From a checkpoint of a small transformer trained on Wikipedia.
Architecture: no biases in attention or MLP, untied embeddings, attention and MLP in parallel, local attention windows, exclusive self-attention, normalized values, value embeddings, an embedding shortcut, skips across layers.
Each number is 50 + 10 x the weight over its row's rms, rounded and kept within 0 to 99. Layers, rows and columns count from 0. The size before them is the row's rms in percent of the matrix's.

# q: layer 7 attention query, 384x384, rms 0.045, rows 379-383, columns 0-127
# k: layer 7 attention key, 384x384, rms 0.0439, rows 379-383, columns 0-127
# v: layer 7 attention value, 384x384, rms 0.042, rows 256-277, columns 0-127
# o: layer 7 attention output (transposed), 384x384, rms 0.0427, rows 256-277, columns 0-127
q379 094:57 51 54 51 62 58 50 38 52 46 59 41 43 49 49 49 52 38 60 54 44 36 50 49 54 58 53 39 48 60 63 53 50 33 48 69 28 44 62 55 41 66 49 47 57 62 37 41 57 30 70 64 48 51 46 53 50 38 35 55 45 53 41 44 67 51 67 44 39 53 47 34 47 64 35 47 52 53 41 57 38 65 25 57 37 54 43 52 65 52 51 46 44 49 45 56 37 50 33 36 61 52 42 62 52 40 54 50 50 45 48 43 58 60 67 62 37 55 59 40 43 36 54 61 62 39 52 36
k379 113:46 51 61 67 54 50 65 45 38 38 47 47 54 58 47 51 53 28 58 46 54 35 47 46 44 63 39 56 59 50 46 49 38 44 50 44 38 42 59 46 41 57 56 46 44 67 53 28 42 58 67 54 49 44 50 47 45 51 45 52 36 69 44 51 61 40 77 56 47 38 60 37 57 61 35 46 68 56 34 66 50 49 25 54 44 71 41 55 66 44 50 44 29 54 49 64 52 42 57 43 57 36 54 64 47 42 47 48 51 34 49 34 64 55 69 68 52 69 53 30 46 43 32 34 68 44 41 46
q380 101:46 40 40 55 46 38 44 43 51 52 58 41 68 55 46 36 54 39 28 62 58 54 44 46 40 58 46 37 54 50 34 41 66 65 49 31 49 79 37 28 47 52 44 44 52 42 64 37 31 74 50 61 53 50 62 49 50 61 54 55 45 48 59 44 41 69 46 49 40 38 37 42 53 40 39 51 52 40 55 27 56 38 49 35 56 51 27 57 28 37 40 37 44 46 42 62 57 49 34 50 56 48 57 53 61 51 40 40 60 57 45 49 52 33 60 30 41 32 37 60 46 43 43 48 47 65 40 66
k380 093:51 53 53 67 42 34 33 45 63 57 39 45 64 54 69 47 49 57 30 47 25 41 49 46 23 40 49 43 59 65 41 42 57 64 54 45 55 66 54 36 60 43 64 52 48 54 70 54 48 53 46 51 46 47 67 46 29 37 45 58 58 38 61 50 43 53 55 51 54 43 39 69 46 39 28 53 58 38 60 44 34 60 43 39 36 43 45 48 71 53 45 38 61 61 52 63 48 51 53 52 74 57 47 40 66 47 38 41 49 50 51 54 41 44 42 36 31 36 45 55 51 62 74 46 47 46 48 47
q381 110:56 61 53 59 48 46 55 60 48 49 37 47 35 47 57 46 63 30 55 58 69 71 49 56 60 52 42 53 53 43 38 44 50 43 43 48 47 53 34 48 55 59 32 52 52 55 63 26 46 60 62 38 39 53 46 48 60 70 50 40 57 58 44 39 38 53 44 54 61 34 41 46 56 59 63 45 52 56 48 59 53 30 53 50 69 49 60 56 27 54 33 49 64 62 38 38 44 44 61 44 60 60 46 54 33 41 38 68 61 54 55 43 48 46 55 56 61 43 51 44 50 49 61 53 44 49 57 70
k381 082:50 51 64 67 36 48 34 48 73 73 41 30 26 49 71 46 64 50 46 54 35 33 49 47 45 45 40 44 57 67 33 49 48 46 63 47 51 51 49 61 60 39 54 60 63 50 61 43 49 46 61 30 43 72 37 52 47 60 48 44 61 56 50 40 65 45 38 60 40 42 56 60 43 45 51 53 48 45 37 42 25 42 54 44 57 64 72 57 30 60 45 47 73 49 47 48 48 42 56 31 51 48 46 51 32 36 45 58 59 53 67 40 28 48 48 54 70 50 44 47 65 48 57 50 41 37 67 69
q382 098:63 45 52 49 34 63 50 28 64 59 51 44 54 46 60 45 40 54 70 62 51 39 42 70 55 51 54 62 49 50 45 48 34 47 68 40 57 47 43 51 52 56 57 46 45 42 42 45 45 49 39 46 49 52 40 62 50 57 50 46 54 33 47 67 29 60 35 53 71 57 49 57 38 53 53 44 49 33 43 41 62 60 45 58 40 50 44 41 55 52 47 67 42 57 46 30 46 57 58 56 34 51 54 38 52 36 57 53 56 78 39 67 38 53 55 34 45 30 56 57 40 63 55 31 62 50 59 69
k382 101:61 39 51 48 39 60 36 41 56 65 43 44 45 38 33 48 46 53 53 59 48 64 46 58 52 52 66 35 67 51 57 38 59 74 54 54 58 67 45 50 51 53 60 48 52 36 47 45 46 41 19 55 45 46 40 63 62 43 50 41 51 35 44 52 40 59 51 59 57 59 43 67 46 46 46 58 36 46 52 49 57 64 58 49 61 54 64 39 52 61 66 68 58 46 55 48 41 68 39 46 29 50 48 38 61 46 55 35 58 65 39 50 54 46 33 41 53 49 37 63 39 65 65 61 60 46 42 66
q383 101:46 57 55 51 69 38 53 77 52 42 42 58 24 57 61 47 27 56 46 42 36 38 38 45 51 44 51 36 48 47 68 57 28 37 50 58 49 46 67 51 47 44 46 54 63 60 63 62 61 48 63 49 36 65 46 58 41 53 42 39 59 76 29 51 61 36 50 62 46 61 55 45 35 39 41 49 58 47 44 51 45 54 62 37 27 51 50 65 53 44 36 43 50 52 56 50 44 73 51 60 31 61 49 51 34 51 68 52 42 45 40 57 39 54 44 46 67 65 67 52 56 35 39 49 40 24 51 52
k383 104:60 36 57 53 52 37 60 47 49 35 41 57 45 50 71 54 42 48 47 32 39 24 50 50 57 58 43 50 56 43 54 47 42 26 49 49 51 65 55 52 46 57 41 59 62 56 48 45 53 45 65 53 41 60 36 36 49 68 50 31 46 61 38 52 68 40 56 70 41 52 61 37 44 67 46 54 58 38 60 46 56 58 45 53 59 41 59 52 55 53 50 32 38 54 46 40 51 47 45 49 56 70 43 47 48 50 52 61 44 49 54 43 37 64 62 48 56 70 61 27 63 23 33 48 42 34 59 44
v256 107:35 43 45 60 48 65 50 56 49 50 46 69 58 44 40 67 61 69 52 57 49 47 39 59 56 60 59 50 51 50 41 60 38 50 34 45 46 44 52 48 54 57 41 49 55 53 55 56 31 58 40 51 46 51 48 49 37 43 65 39 49 57 44 53 82 51 62 43 59 62 48 60 46 59 50 50 50 64 55 49 46 49 63 51 55 60 44 51 51 47 38 45 35 44 54 62 64 47 61 55 61 56 43 41 56 43 45 58 38 42 45 63 46 50 70 55 54 62 37 44 54 23 32 70 53 68 36 52
o256 100:49 55 40 58 45 52 51 38 47 52 58 65 57 54 44 51 57 55 47 46 53 67 43 35 59 55 70 36 76 64 31 59 49 42 64 43 56 44 63 42 54 47 52 62 51 71 39 55 39 61 55 77 27 39 51 48 44 51 54 36 59 51 45 65 60 78 45 51 46 68 41 50 43 54 27 52 45 38 61 65 55 58 63 68 44 50 50 50 54 57 33 59 50 39 36 61 37 56 43 40 43 56 57 46 64 47 39 46 45 53 54 47 45 63 54 64 40 63 27 50 49 37 50 75 42 44 24 59
v257 093:57 58 52 54 51 50 57 62 51 37 45 56 46 59 46 46 46 49 54 48 44 62 50 45 44 54 51 49 57 43 36 57 61 40 52 50 68 47 39 49 50 54 59 49 39 44 59 44 58 50 67 42 42 42 61 51 55 59 55 63 55 41 54 53 25 47 47 50 43 58 56 72 48 50 51 83 48 40 51 37 64 42 52 56 41 50 45 58 27 58 38 38 61 37 68 59 47 49 56 52 66 54 51 68 59 44 65 40 46 47 48 53 51 40 30 46 45 67 47 55 50 50 56 55 38 43 42 52
o257 092:70 57 52 50 32 45 48 53 54 43 48 53 47 50 49 48 35 52 39 56 53 54 73 49 43 44 41 43 53 46 15 49 56 47 36 57 39 47 50 61 58 45 56 60 39 45 56 49 73 67 42 48 60 52 37 57 69 37 49 70 59 39 46 45 47 43 24 54 72 58 54 44 47 46 60 56 48 48 49 45 40 43 48 60 39 65 63 45 35 56 48 51 54 54 72 53 65 33 50 54 56 34 24 40 37 49 54 49 49 56 42 50 46 36 60 54 51 29 50 58 83 54 51 48 74 71 70 45
v258 100:50 52 50 70 54 54 44 47 55 54 58 62 41 49 25 44 50 54 55 47 65 42 57 54 45 73 27 50 32 43 43 49 50 66 62 55 51 49 48 41 47 47 46 43 56 41 61 50 37 44 68 48 48 60 64 51 44 36 41 62 35 48 51 61 48 52 54 63 55 47 54 38 63 77 54 41 51 65 59 55 62 57 62 55 49 42 51 56 37 52 37 41 50 45 51 25 55 60 64 50 60 19 39 65 57 58 47 45 59 51 45 53 48 48 42 37 51 52 58 32 46 66 47 30 55 46 42 65
o258 094:63 54 45 55 47 64 41 49 53 50 54 68 56 46 19 37 48 43 70 57 46 68 69 45 43 50 31 51 45 58 44 60 75 57 57 45 47 49 40 44 45 52 51 48 48 35 30 52 29 45 61 38 43 61 61 56 29 53 63 60 41 52 54 56 60 66 60 58 47 55 42 58 41 62 43 40 52 51 56 64 61 47 69 56 61 49 54 29 51 60 46 18 60 39 44 61 43 39 65 64 43 45 39 58 71 49 41 53 63 52 53 39 43 52 59 39 50 46 60 25 55 59 66 54 39 52 61 64
v259 097:38 47 69 50 34 65 36 39 61 59 57 31 46 54 56 49 50 49 42 52 54 59 62 49 62 56 51 53 57 69 56 54 52 47 55 64 50 77 61 36 38 77 53 46 56 64 32 47 44 45 58 47 59 51 51 53 64 34 45 58 46 48 63 72 55 54 61 56 48 39 41 36 56 44 40 61 45 58 57 76 45 52 39 60 52 38 50 49 62 46 55 57 57 58 52 49 28 59 60 48 45 44 63 55 47 37 39 58 45 38 46 64 39 73 35 42 37 46 70 57 51 56 42 47 35 63 46 47
o259 096:45 40 60 63 32 40 56 54 56 65 52 45 39 58 35 39 55 44 46 45 48 40 64 45 45 52 33 52 49 67 49 47 61 63 45 59 47 74 46 53 36 55 53 45 41 51 28 46 51 50 58 19 80 72 49 63 39 30 36 56 55 58 59 40 64 41 50 63 45 55 56 55 36 36 32 54 63 53 53 62 36 62 52 53 72 48 43 63 44 51 33 49 44 62 51 67 42 60 54 40 48 43 46 62 65 45 57 57 27 50 44 46 42 58 46 39 39 52 67 43 46 55 39 37 39 51 57 48
v260 093:58 38 35 44 33 63 46 44 49 45 39 49 57 46 43 58 42 47 52 47 44 54 69 52 36 65 49 55 52 62 36 53 43 57 61 55 55 39 58 52 23 46 44 46 63 60 52 39 51 59 30 46 48 44 52 61 47 64 46 35 62 47 39 45 61 52 55 49 53 48 65 28 54 50 43 55 57 61 43 46 47 43 65 29 50 46 47 38 54 60 57 53 63 33 77 45 58 64 49 44 41 44 51 32 45 59 56 46 46 56 62 32 52 46 56 41 52 55 70 50 53 37 42 49 46 63 48 44
o260 094:37 41 44 54 68 32 62 63 43 48 64 48 64 41 29 46 48 65 60 53 59 49 51 43 54 54 39 38 44 44 38 60 53 54 55 51 58 69 52 38 59 61 58 48 53 33 44 38 42 62 57 48 39 45 49 47 44 54 64 58 42 58 32 62 49 51 41 51 52 49 49 47 50 45 33 46 50 62 42 49 44 53 52 30 37 54 46 52 57 43 50 62 63 54 49 49 46 60 35 45 47 40 52 53 58 53 58 42 61 53 22 59 39 48 61 48 53 52 53 42 67 36 33 47 45 47 57 63
v261 094:49 46 52 57 45 62 55 44 50 42 57 53 72 54 57 78 56 41 50 58 60 60 48 59 44 54 67 56 68 53 52 55 42 50 40 49 57 57 56 40 27 62 50 45 53 40 43 40 52 52 54 37 65 59 47 50 24 56 70 50 59 38 62 41 38 40 30 64 60 44 44 48 44 30 48 60 50 51 58 55 40 59 29 41 49 43 54 60 56 54 51 53 57 43 58 32 53 43 50 52 44 43 54 32 56 47 49 44 61 47 40 64 49 39 52 67 38 41 54 48 48 49 50 49 47 40 54 58
o261 092:56 42 31 66 50 50 35 52 60 55 46 54 47 57 39 48 46 55 47 40 51 78 56 67 51 61 62 58 46 59 44 46 28 44 61 52 62 69 47 42 50 65 27 69 54 38 71 59 64 51 63 57 46 52 47 52 43 54 57 56 56 49 46 50 53 43 36 58 68 46 45 63 48 43 58 67 41 59 67 42 53 78 49 48 50 49 48 22 44 56 57 54 43 58 47 48 63 51 42 45 70 43 62 33 44 56 75 39 52 43 47 64 34 45 58 51 41 50 63 65 41 58 50 51 39 42 53 64
v262 090:61 56 37 42 45 46 68 59 50 51 47 52 41 34 52 65 55 40 51 48 29 30 48 51 42 40 48 51 55 43 31 50 48 18 39 48 50 61 68 48 44 60 54 40 62 50 46 54 63 47 28 48 37 61 46 65 64 48 53 40 43 49 53 59 55 36 45 26 43 49 52 50 56 65 49 47 43 43 43 42 55 39 58 61 54 55 61 39 63 70 48 40 49 37 46 64 59 34 42 59 69 36 57 40 42 59 44 50 50 58 41 39 51 50 53 55 43 53 66 56 53 41 65 56 30 40 51 53
o262 094:53 35 48 44 66 44 55 55 41 53 57 53 29 48 50 48 45 47 58 41 55 41 55 42 58 61 58 58 37 48 60 53 48 32 53 51 37 51 57 57 50 59 41 63 60 44 57 20 62 47 55 65 54 54 49 62 63 49 59 41 36 48 49 71 51 54 44 34 52 54 54 44 43 52 64 42 47 34 44 64 47 49 61 25 47 38 57 41 54 49 56 47 58 54 73 30 54 46 51 45 36 63 54 60 48 49 53 42 61 60 43 48 43 43 47 69 71 48 57 67 57 47 63 50 58 41 58 41
v263 100:52 51 61 51 58 48 57 48 44 43 44 57 49 47 60 57 57 45 48 62 58 55 44 57 45 46 52 61 55 36 30 60 34 41 53 61 53 62 46 50 49 56 63 29 35 51 35 38 58 49 24 40 40 30 41 45 38 69 44 27 74 49 52 57 36 56 28 47 62 46 61 54 31 41 53 55 54 47 58 45 37 54 62 45 39 61 56 45 44 40 48 51 49 41 49 30 58 47 60 40 55 53 45 46 54 56 59 48 53 81 41 42 46 55 53 57 49 55 50 58 46 56 30 40 50 29 36 51
o263 096:62 43 34 62 57 43 40 70 43 50 55 40 53 66 57 61 61 41 45 53 55 71 40 35 48 45 43 28 53 57 51 54 51 51 49 47 59 45 44 57 46 48 56 71 56 52 44 51 43 42 56 43 36 37 48 31 58 40 51 39 50 35 59 47 49 46 46 46 60 54 55 49 39 59 59 50 58 44 68 35 60 60 59 42 35 59 58 38 46 61 58 47 36 53 57 45 57 54 45 47 54 55 64 34 40 59 72 43 42 31 43 24 55 50 52 67 47 43 45 58 44 50 45 58 48 40 52 46
v264 103:54 61 53 59 45 50 44 49 50 49 45 62 57 63 50 56 58 49 51 57 55 63 52 36 50 52 58 59 27 46 63 49 51 62 53 35 59 46 49 31 30 32 58 56 45 52 68 49 38 58 52 55 54 46 54 43 36 61 48 47 26 50 46 52 52 77 53 49 45 29 35 70 45 56 32 79 58 34 35 43 54 44 54 59 44 53 44 64 23 46 53 47 49 52 46 63 31 40 47 64 56 70 59 42 34 45 46 57 57 35 57 52 46 67 56 57 59 38 48 50 51 62 40 55 53 54 48 56
o264 093:60 48 48 42 49 23 59 59 62 50 64 63 48 56 66 52 45 33 46 57 54 54 50 37 45 53 68 69 32 48 62 45 39 62 52 42 44 53 55 45 53 45 44 50 46 53 61 62 49 55 43 53 48 62 56 46 72 42 51 57 52 65 40 49 46 64 50 63 42 36 41 62 33 42 59 69 50 34 55 43 30 36 54 60 41 39 62 46 39 53 49 30 50 45 63 45 51 33 41 40 57 56 48 36 30 41 44 44 49 64 57 49 45 49 41 51 67 36 54 39 65 46 59 55 53 63 65 50
v265 116:40 56 47 57 49 54 54 49 53 45 57 49 59 62 59 47 51 47 43 45 47 45 20 66 46 48 63 55 62 59 36 59 37 49 41 49 49 51 32 52 58 60 63 56 39 46 34 56 55 46 36 56 59 50 69 56 57 62 65 73 53 65 47 51 67 32 40 54 60 50 46 39 47 27 65 46 61 53 50 35 33 52 35 61 47 54 50 58 47 40 47 48 45 45 67 42 41 47 52 42 45 51 68 58 54 44 52 54 49 38 43 50 55 58 49 61 54 53 47 49 52 49 49 42 48 33 61 57
o265 102:33 51 51 61 41 46 50 53 57 53 54 41 57 49 49 56 63 59 58 46 49 55 36 67 62 58 59 52 55 57 41 47 57 45 36 58 41 51 44 62 59 63 53 55 26 57 17 56 53 51 41 50 52 40 58 47 52 56 64 71 53 55 51 50 69 36 29 42 51 49 60 54 38 49 69 45 56 48 39 65 41 49 47 60 49 57 61 52 61 46 36 49 37 49 50 42 39 44 50 27 44 55 59 60 51 34 51 55 48 28 51 44 52 65 44 64 59 58 57 63 43 53 33 38 44 42 52 42
v266 093:44 45 52 35 63 46 59 48 53 27 54 58 39 55 32 51 51 56 57 62 47 38 54 38 55 65 43 44 64 71 47 56 50 55 50 53 39 32 69 56 64 34 47 43 60 50 51 65 55 47 43 57 30 52 56 46 44 45 54 56 55 61 48 58 40 53 58 39 58 49 47 36 56 54 56 46 34 46 56 63 44 62 49 39 54 39 70 64 60 42 51 50 50 49 48 50 49 56 55 39 37 44 56 51 49 41 32 45 40 54 43 38 55 53 56 28 47 36 54 64 52 54 58 50 42 68 49 41
o266 092:46 53 49 50 46 54 59 47 46 34 52 50 56 42 43 50 42 52 52 43 42 56 68 47 20 65 60 64 65 56 50 57 43 61 55 68 53 25 60 54 45 63 43 60 46 59 65 58 29 44 29 52 36 51 60 47 57 53 55 46 56 63 42 40 61 56 48 58 43 77 56 54 55 45 68 54 30 43 58 50 61 24 59 31 48 47 47 48 49 45 50 65 56 52 60 55 64 44 53 50 47 50 41 52 35 55 35 48 53 55 46 48 65 48 47 33 46 44 59 61 43 40 47 44 64 45 43 31
v267 085:43 49 64 44 46 29 28 35 43 49 48 47 65 52 58 36 46 41 35 50 55 53 40 38 46 62 48 63 60 44 33 41 53 52 32 61 55 47 35 30 50 29 59 56 37 66 52 51 49 56 56 47 37 39 50 33 69 47 50 38 46 55 31 49 48 50 44 55 32 38 48 54 59 59 62 47 56 47 46 34 56 40 52 49 63 45 50 50 28 46 54 51 42 38 42 58 42 47 60 62 35 53 38 59 58 50 60 51 42 46 64 56 38 36 48 44 57 57 56 40 49 34 52 47 53 51 39 60
o267 089:57 54 54 39 62 56 58 53 55 47 65 57 75 45 34 55 55 50 46 63 56 45 46 47 50 37 55 53 46 38 56 55 52 54 39 55 33 48 51 32 63 54 55 45 44 61 50 61 50 57 50 47 59 54 51 70 47 50 62 54 50 56 45 46 38 45 52 44 67 46 54 45 51 59 42 49 63 58 41 33 32 47 44 62 39 58 53 79 42 45 39 73 49 51 42 61 48 60 70 59 57 49 48 45 63 42 47 37 39 55 65 60 54 64 43 41 62 59 48 39 59 65 38 63 53 59 47 62
v268 097:51 41 48 39 46 47 49 51 41 51 35 49 52 33 72 69 49 33 45 65 60 49 47 45 56 61 48 73 54 37 46 41 54 37 46 42 55 68 49 39 42 46 45 52 47 56 48 50 65 62 63 27 53 38 39 49 41 45 41 25 56 40 62 47 35 61 46 33 61 55 58 48 49 60 50 45 46 53 39 67 52 45 42 37 49 33 53 49 29 51 33 58 46 61 33 40 56 68 40 46 38 53 48 39 43 39 53 38 45 58 54 54 40 68 37 48 42 52 61 49 66 62 68 41 52 58 52 38
o268 091:66 38 39 59 54 32 30 39 50 40 56 45 50 49 35 68 53 50 40 63 63 56 59 43 42 47 34 47 36 44 42 44 47 48 63 75 48 50 49 37 42 45 57 70 52 43 75 61 60 56 64 51 42 60 41 38 44 34 58 47 55 44 49 40 53 63 62 55 51 46 61 49 47 46 51 58 69 48 75 35 34 57 51 49 47 46 53 33 39 56 43 60 40 45 65 58 49 41 39 47 66 54 40 28 36 42 60 49 44 59 50 51 48 43 50 43 56 49 57 48 56 56 36 41 62 45 66 68
v269 108:38 47 50 45 52 59 49 38 55 46 41 40 36 38 53 47 62 44 35 56 49 55 51 46 55 49 40 73 21 32 51 37 37 30 49 54 54 58 51 51 52 48 46 47 58 58 52 59 63 56 62 45 37 48 42 53 37 14 44 43 52 62 51 42 38 44 58 56 47 69 52 64 44 64 34 50 52 56 76 64 51 56 88 52 40 51 35 59 54 48 56 50 47 44 48 66 61 47 44 40 59 40 52 63 51 48 46 54 52 55 46 51 55 54 50 45 44 54 59 41 53 28 41 49 41 57 47 48
o269 104:37 43 43 38 47 53 42 57 54 44 54 49 30 46 49 61 49 51 49 44 52 51 45 52 50 42 33 56 23 45 46 37 43 43 49 44 54 49 48 51 31 41 43 45 55 48 63 55 48 52 57 55 51 44 46 50 37 28 44 34 51 56 68 44 33 39 68 57 46 56 43 62 63 60 34 56 58 59 64 46 48 59 79 57 43 60 36 65 54 58 50 49 51 45 48 63 68 67 60 75 48 56 48 64 37 61 50 49 57 53 50 52 49 55 51 42 49 59 34 38 51 34 43 66 54 65 36 46
v270 102:63 58 46 28 57 54 50 58 59 46 66 51 36 52 63 55 50 69 60 51 50 42 37 44 47 38 70 63 44 44 50 54 53 54 53 48 48 45 51 43 59 32 49 46 47 58 42 64 64 42 17 57 49 39 52 39 55 41 46 44 37 57 68 54 56 48 46 44 57 25 57 49 51 57 46 62 43 37 57 49 44 38 61 64 60 47 60 46 45 52 72 49 45 49 41 46 44 40 53 61 50 56 51 39 66 77 56 44 41 51 52 55 50 43 51 70 50 44 71 39 45 48 45 45 59 41 56 62
o270 099:68 49 42 41 65 59 45 39 47 62 45 46 56 60 62 36 54 70 63 34 65 45 41 39 66 57 77 55 55 40 59 44 56 51 53 53 50 38 44 50 49 33 54 50 61 41 44 57 55 32 44 62 41 57 51 52 59 57 53 47 45 53 61 46 61 31 41 39 64 51 56 54 52 60 45 53 37 44 63 52 51 27 60 28 59 63 49 30 57 59 70 59 42 59 36 62 57 48 47 50 37 52 52 62 58 64 45 48 50 57 53 36 73 35 34 64 53 50 57 37 46 52 52 55 68 32 52 55
v271 094:42 49 45 47 47 46 48 37 37 58 23 62 46 55 38 63 46 48 63 51 62 48 57 39 46 43 50 49 46 43 38 62 50 37 43 38 58 25 55 72 33 50 48 38 48 58 36 59 51 39 46 37 51 47 61 33 38 48 48 59 46 37 51 41 54 61 56 43 53 60 51 52 45 35 44 56 46 44 54 64 50 34 55 33 66 39 56 46 44 36 55 58 39 49 51 52 46 52 58 56 34 36 47 54 40 34 50 48 50 41 27 34 65 53 39 44 52 41 49 63 37 48 63 39 47 70 29 38
o271 096:47 39 32 67 41 58 32 69 33 37 72 65 66 44 44 50 32 68 46 58 57 39 62 50 52 70 39 32 40 43 27 46 56 38 70 42 48 60 58 36 41 60 41 63 36 46 38 48 47 41 54 43 53 62 54 32 70 55 63 59 46 59 47 54 48 58 53 49 48 61 49 52 45 46 44 65 47 37 64 28 54 32 43 35 51 41 54 37 46 52 36 75 55 52 51 52 48 57 44 44 52 53 47 43 52 59 46 36 54 62 37 56 56 36 51 44 49 53 51 58 52 51 46 35 61 72 63 41
v272 089:37 60 46 45 60 19 65 43 39 49 56 55 64 47 56 37 60 49 53 55 60 49 59 52 54 26 43 68 45 44 48 54 37 46 45 54 40 45 55 44 53 41 39 51 53 57 76 63 49 56 51 58 47 50 30 48 47 50 60 66 48 48 40 59 47 57 51 60 55 38 41 53 43 54 42 50 52 37 58 60 39 56 45 64 48 49 48 51 42 22 50 39 24 48 47 43 40 43 46 40 55 29 38 38 59 47 39 39 49 52 48 55 47 53 69 75 61 59 54 54 46 63 51 54 53 48 61 52
o272 089:69 50 35 50 40 64 42 56 30 41 20 56 60 34 58 48 59 36 31 54 28 49 51 39 49 46 63 46 56 39 66 45 67 59 49 35 59 37 50 41 57 42 60 54 54 42 56 58 42 53 55 51 59 63 63 58 37 62 56 49 49 41 62 36 49 46 44 59 52 40 44 54 53 58 65 65 45 43 55 41 48 62 41 59 26 38 47 51 49 28 51 47 36 52 52 53 39 41 42 72 52 59 66 42 54 56 40 46 52 46 54 54 65 62 48 32 57 56 59 53 35 59 64 54 52 54 51 39
v273 098:62 60 48 29 43 46 27 45 48 48 59 59 30 55 59 60 51 49 67 48 40 62 46 46 50 32 52 53 60 46 59 59 63 48 58 56 44 46 57 46 43 47 42 42 48 53 40 39 49 50 48 75 54 57 60 58 31 57 43 61 35 37 48 51 36 52 51 52 43 48 57 36 55 54 40 56 51 40 52 46 51 51 47 57 51 50 62 46 47 42 50 46 50 45 41 54 44 39 57 75 51 53 36 50 51 55 46 41 41 42 26 49 45 29 61 44 52 42 63 44 47 61 60 60 61 35 59 51
o273 090:72 47 61 47 56 55 41 45 52 63 50 67 54 33 66 49 36 52 64 45 43 33 51 45 52 47 43 63 63 36 51 59 47 50 77 55 39 53 43 45 51 56 36 48 54 46 45 36 34 51 34 62 53 60 57 55 42 68 21 38 44 40 43 55 56 54 54 58 54 50 50 39 48 61 50 42 47 49 50 59 71 39 52 45 58 44 56 46 45 54 68 46 57 43 32 51 48 32 58 66 45 58 38 61 61 34 52 31 55 60 42 54 46 35 42 42 57 37 61 28 42 63 57 54 64 38 54 61
v274 098:63 53 48 25 43 43 58 44 50 37 69 36 51 52 47 57 51 37 67 51 63 31 45 58 40 36 45 48 44 64 49 57 48 41 58 57 43 79 57 42 47 36 43 33 51 56 40 43 56 30 52 37 39 57 36 52 64 50 64 49 65 48 61 56 27 45 55 59 52 29 55 52 51 46 42 41 43 53 51 59 50 53 48 52 45 52 49 51 62 44 62 63 42 81 49 41 62 39 34 50 51 60 50 51 48 61 44 49 34 46 65 43 61 65 51 71 43 36 52 49 54 51 49 61 36 36 62 37
o274 103:61 41 50 43 37 44 45 43 58 44 36 42 38 48 41 23 36 47 56 35 49 51 47 75 33 41 45 49 44 50 50 54 54 43 42 57 38 69 43 59 58 46 54 54 53 49 65 55 77 54 43 42 44 55 34 78 47 40 44 61 40 47 45 53 47 44 47 45 42 46 63 56 58 43 59 39 61 69 58 49 56 62 44 41 45 45 56 53 53 48 73 39 54 67 76 38 63 43 58 54 49 60 51 43 43 57 45 53 61 43 67 43 36 44 56 55 36 34 85 67 45 50 54 47 43 43 65 31
v275 103:44 59 54 50 38 45 52 49 55 51 61 55 59 52 55 62 59 50 64 45 52 39 33 42 49 56 52 58 57 58 49 50 35 38 55 46 35 39 60 46 41 34 55 50 44 50 52 60 46 71 54 48 44 25 35 60 39 50 57 50 49 58 36 51 62 50 57 55 65 38 42 50 46 44 44 52 62 61 43 46 52 46 49 54 52 41 42 59 36 32 45 62 40 53 50 62 60 37 47 39 46 57 56 41 54 43 56 43 42 57 31 26 38 54 51 57 42 42 42 63 42 49 42 65 65 57 62 49
o275 099:47 46 62 44 39 59 63 43 47 42 44 58 48 45 54 51 41 33 62 44 51 40 60 41 25 56 36 48 52 61 49 34 44 47 42 46 43 58 66 44 40 50 33 59 32 38 44 45 58 61 48 56 34 60 36 58 49 53 30 46 58 54 52 36 61 54 47 49 47 51 57 42 41 43 70 41 44 49 55 38 51 43 58 60 37 50 58 44 39 57 32 57 45 56 50 46 63 61 52 55 63 61 41 47 38 56 58 53 29 50 40 52 34 57 48 59 52 62 40 51 59 47 49 64 48 38 56 28
v276 089:43 59 65 67 43 49 36 43 48 71 47 61 37 63 50 37 65 45 52 61 46 54 33 38 37 66 48 64 43 45 56 39 28 43 47 63 51 71 44 36 72 58 43 40 28 45 49 51 70 50 53 45 66 44 48 49 52 50 55 60 42 68 72 23 34 52 36 45 47 60 35 51 54 55 56 40 57 49 49 45 43 52 35 41 47 51 41 41 33 48 45 47 66 51 37 43 49 44 46 56 44 46 52 41 54 33 55 57 64 43 49 66 46 58 60 83 57 52 47 45 47 47 49 61 39 69 70 50
o276 088:50 52 29 40 49 65 61 49 54 52 56 51 64 43 52 43 81 49 45 52 48 56 53 40 51 33 37 39 40 49 42 49 35 54 58 46 29 62 56 35 61 63 43 54 43 60 49 72 52 41 59 34 66 69 40 55 40 62 58 64 65 45 52 44 62 51 40 54 49 40 43 52 50 48 47 43 57 53 47 47 31 55 32 55 57 55 45 37 41 49 47 46 41 53 37 57 45 38 51 53 54 52 40 36 57 52 59 40 40 54 39 41 44 70 65 50 52 33 56 47 76 60 49 61 48 55 41 47
v277 098:46 42 41 63 44 37 63 62 48 56 56 55 51 60 46 47 49 51 40 71 67 45 59 41 48 68 62 54 38 49 39 53 71 47 46 66 47 40 52 38 53 52 48 49 50 47 59 36 25 45 49 45 48 46 35 47 56 50 50 54 41 35 43 37 75 69 48 70 61 63 49 39 52 53 54 45 50 43 36 45 53 47 52 69 65 60 51 50 64 62 54 32 47 35 68 53 45 36 29 47 57 46 41 48 42 54 38 74 42 39 53 61 57 39 74 54 64 56 42 42 58 49 53 47 48 45 57 76
o277 095:44 28 42 46 46 46 53 48 60 36 42 60 42 57 65 49 43 55 31 33 61 43 33 55 42 60 72 30 49 46 41 40 58 41 35 54 46 52 48 54 51 33 45 46 44 40 53 55 54 35 49 42 51 51 31 46 48 47 59 57 43 52 35 52 57 47 65 42 48 52 57 29 58 38 66 51 45 46 60 55 30 44 65 50 47 52 59 47 48 56 43 40 35 50 46 48 52 44 47 40 50 61 52 36 45 55 35 61 27 59 62 46 37 62 57 44 62 58 41 60 67 47 46 54 48 34 61 67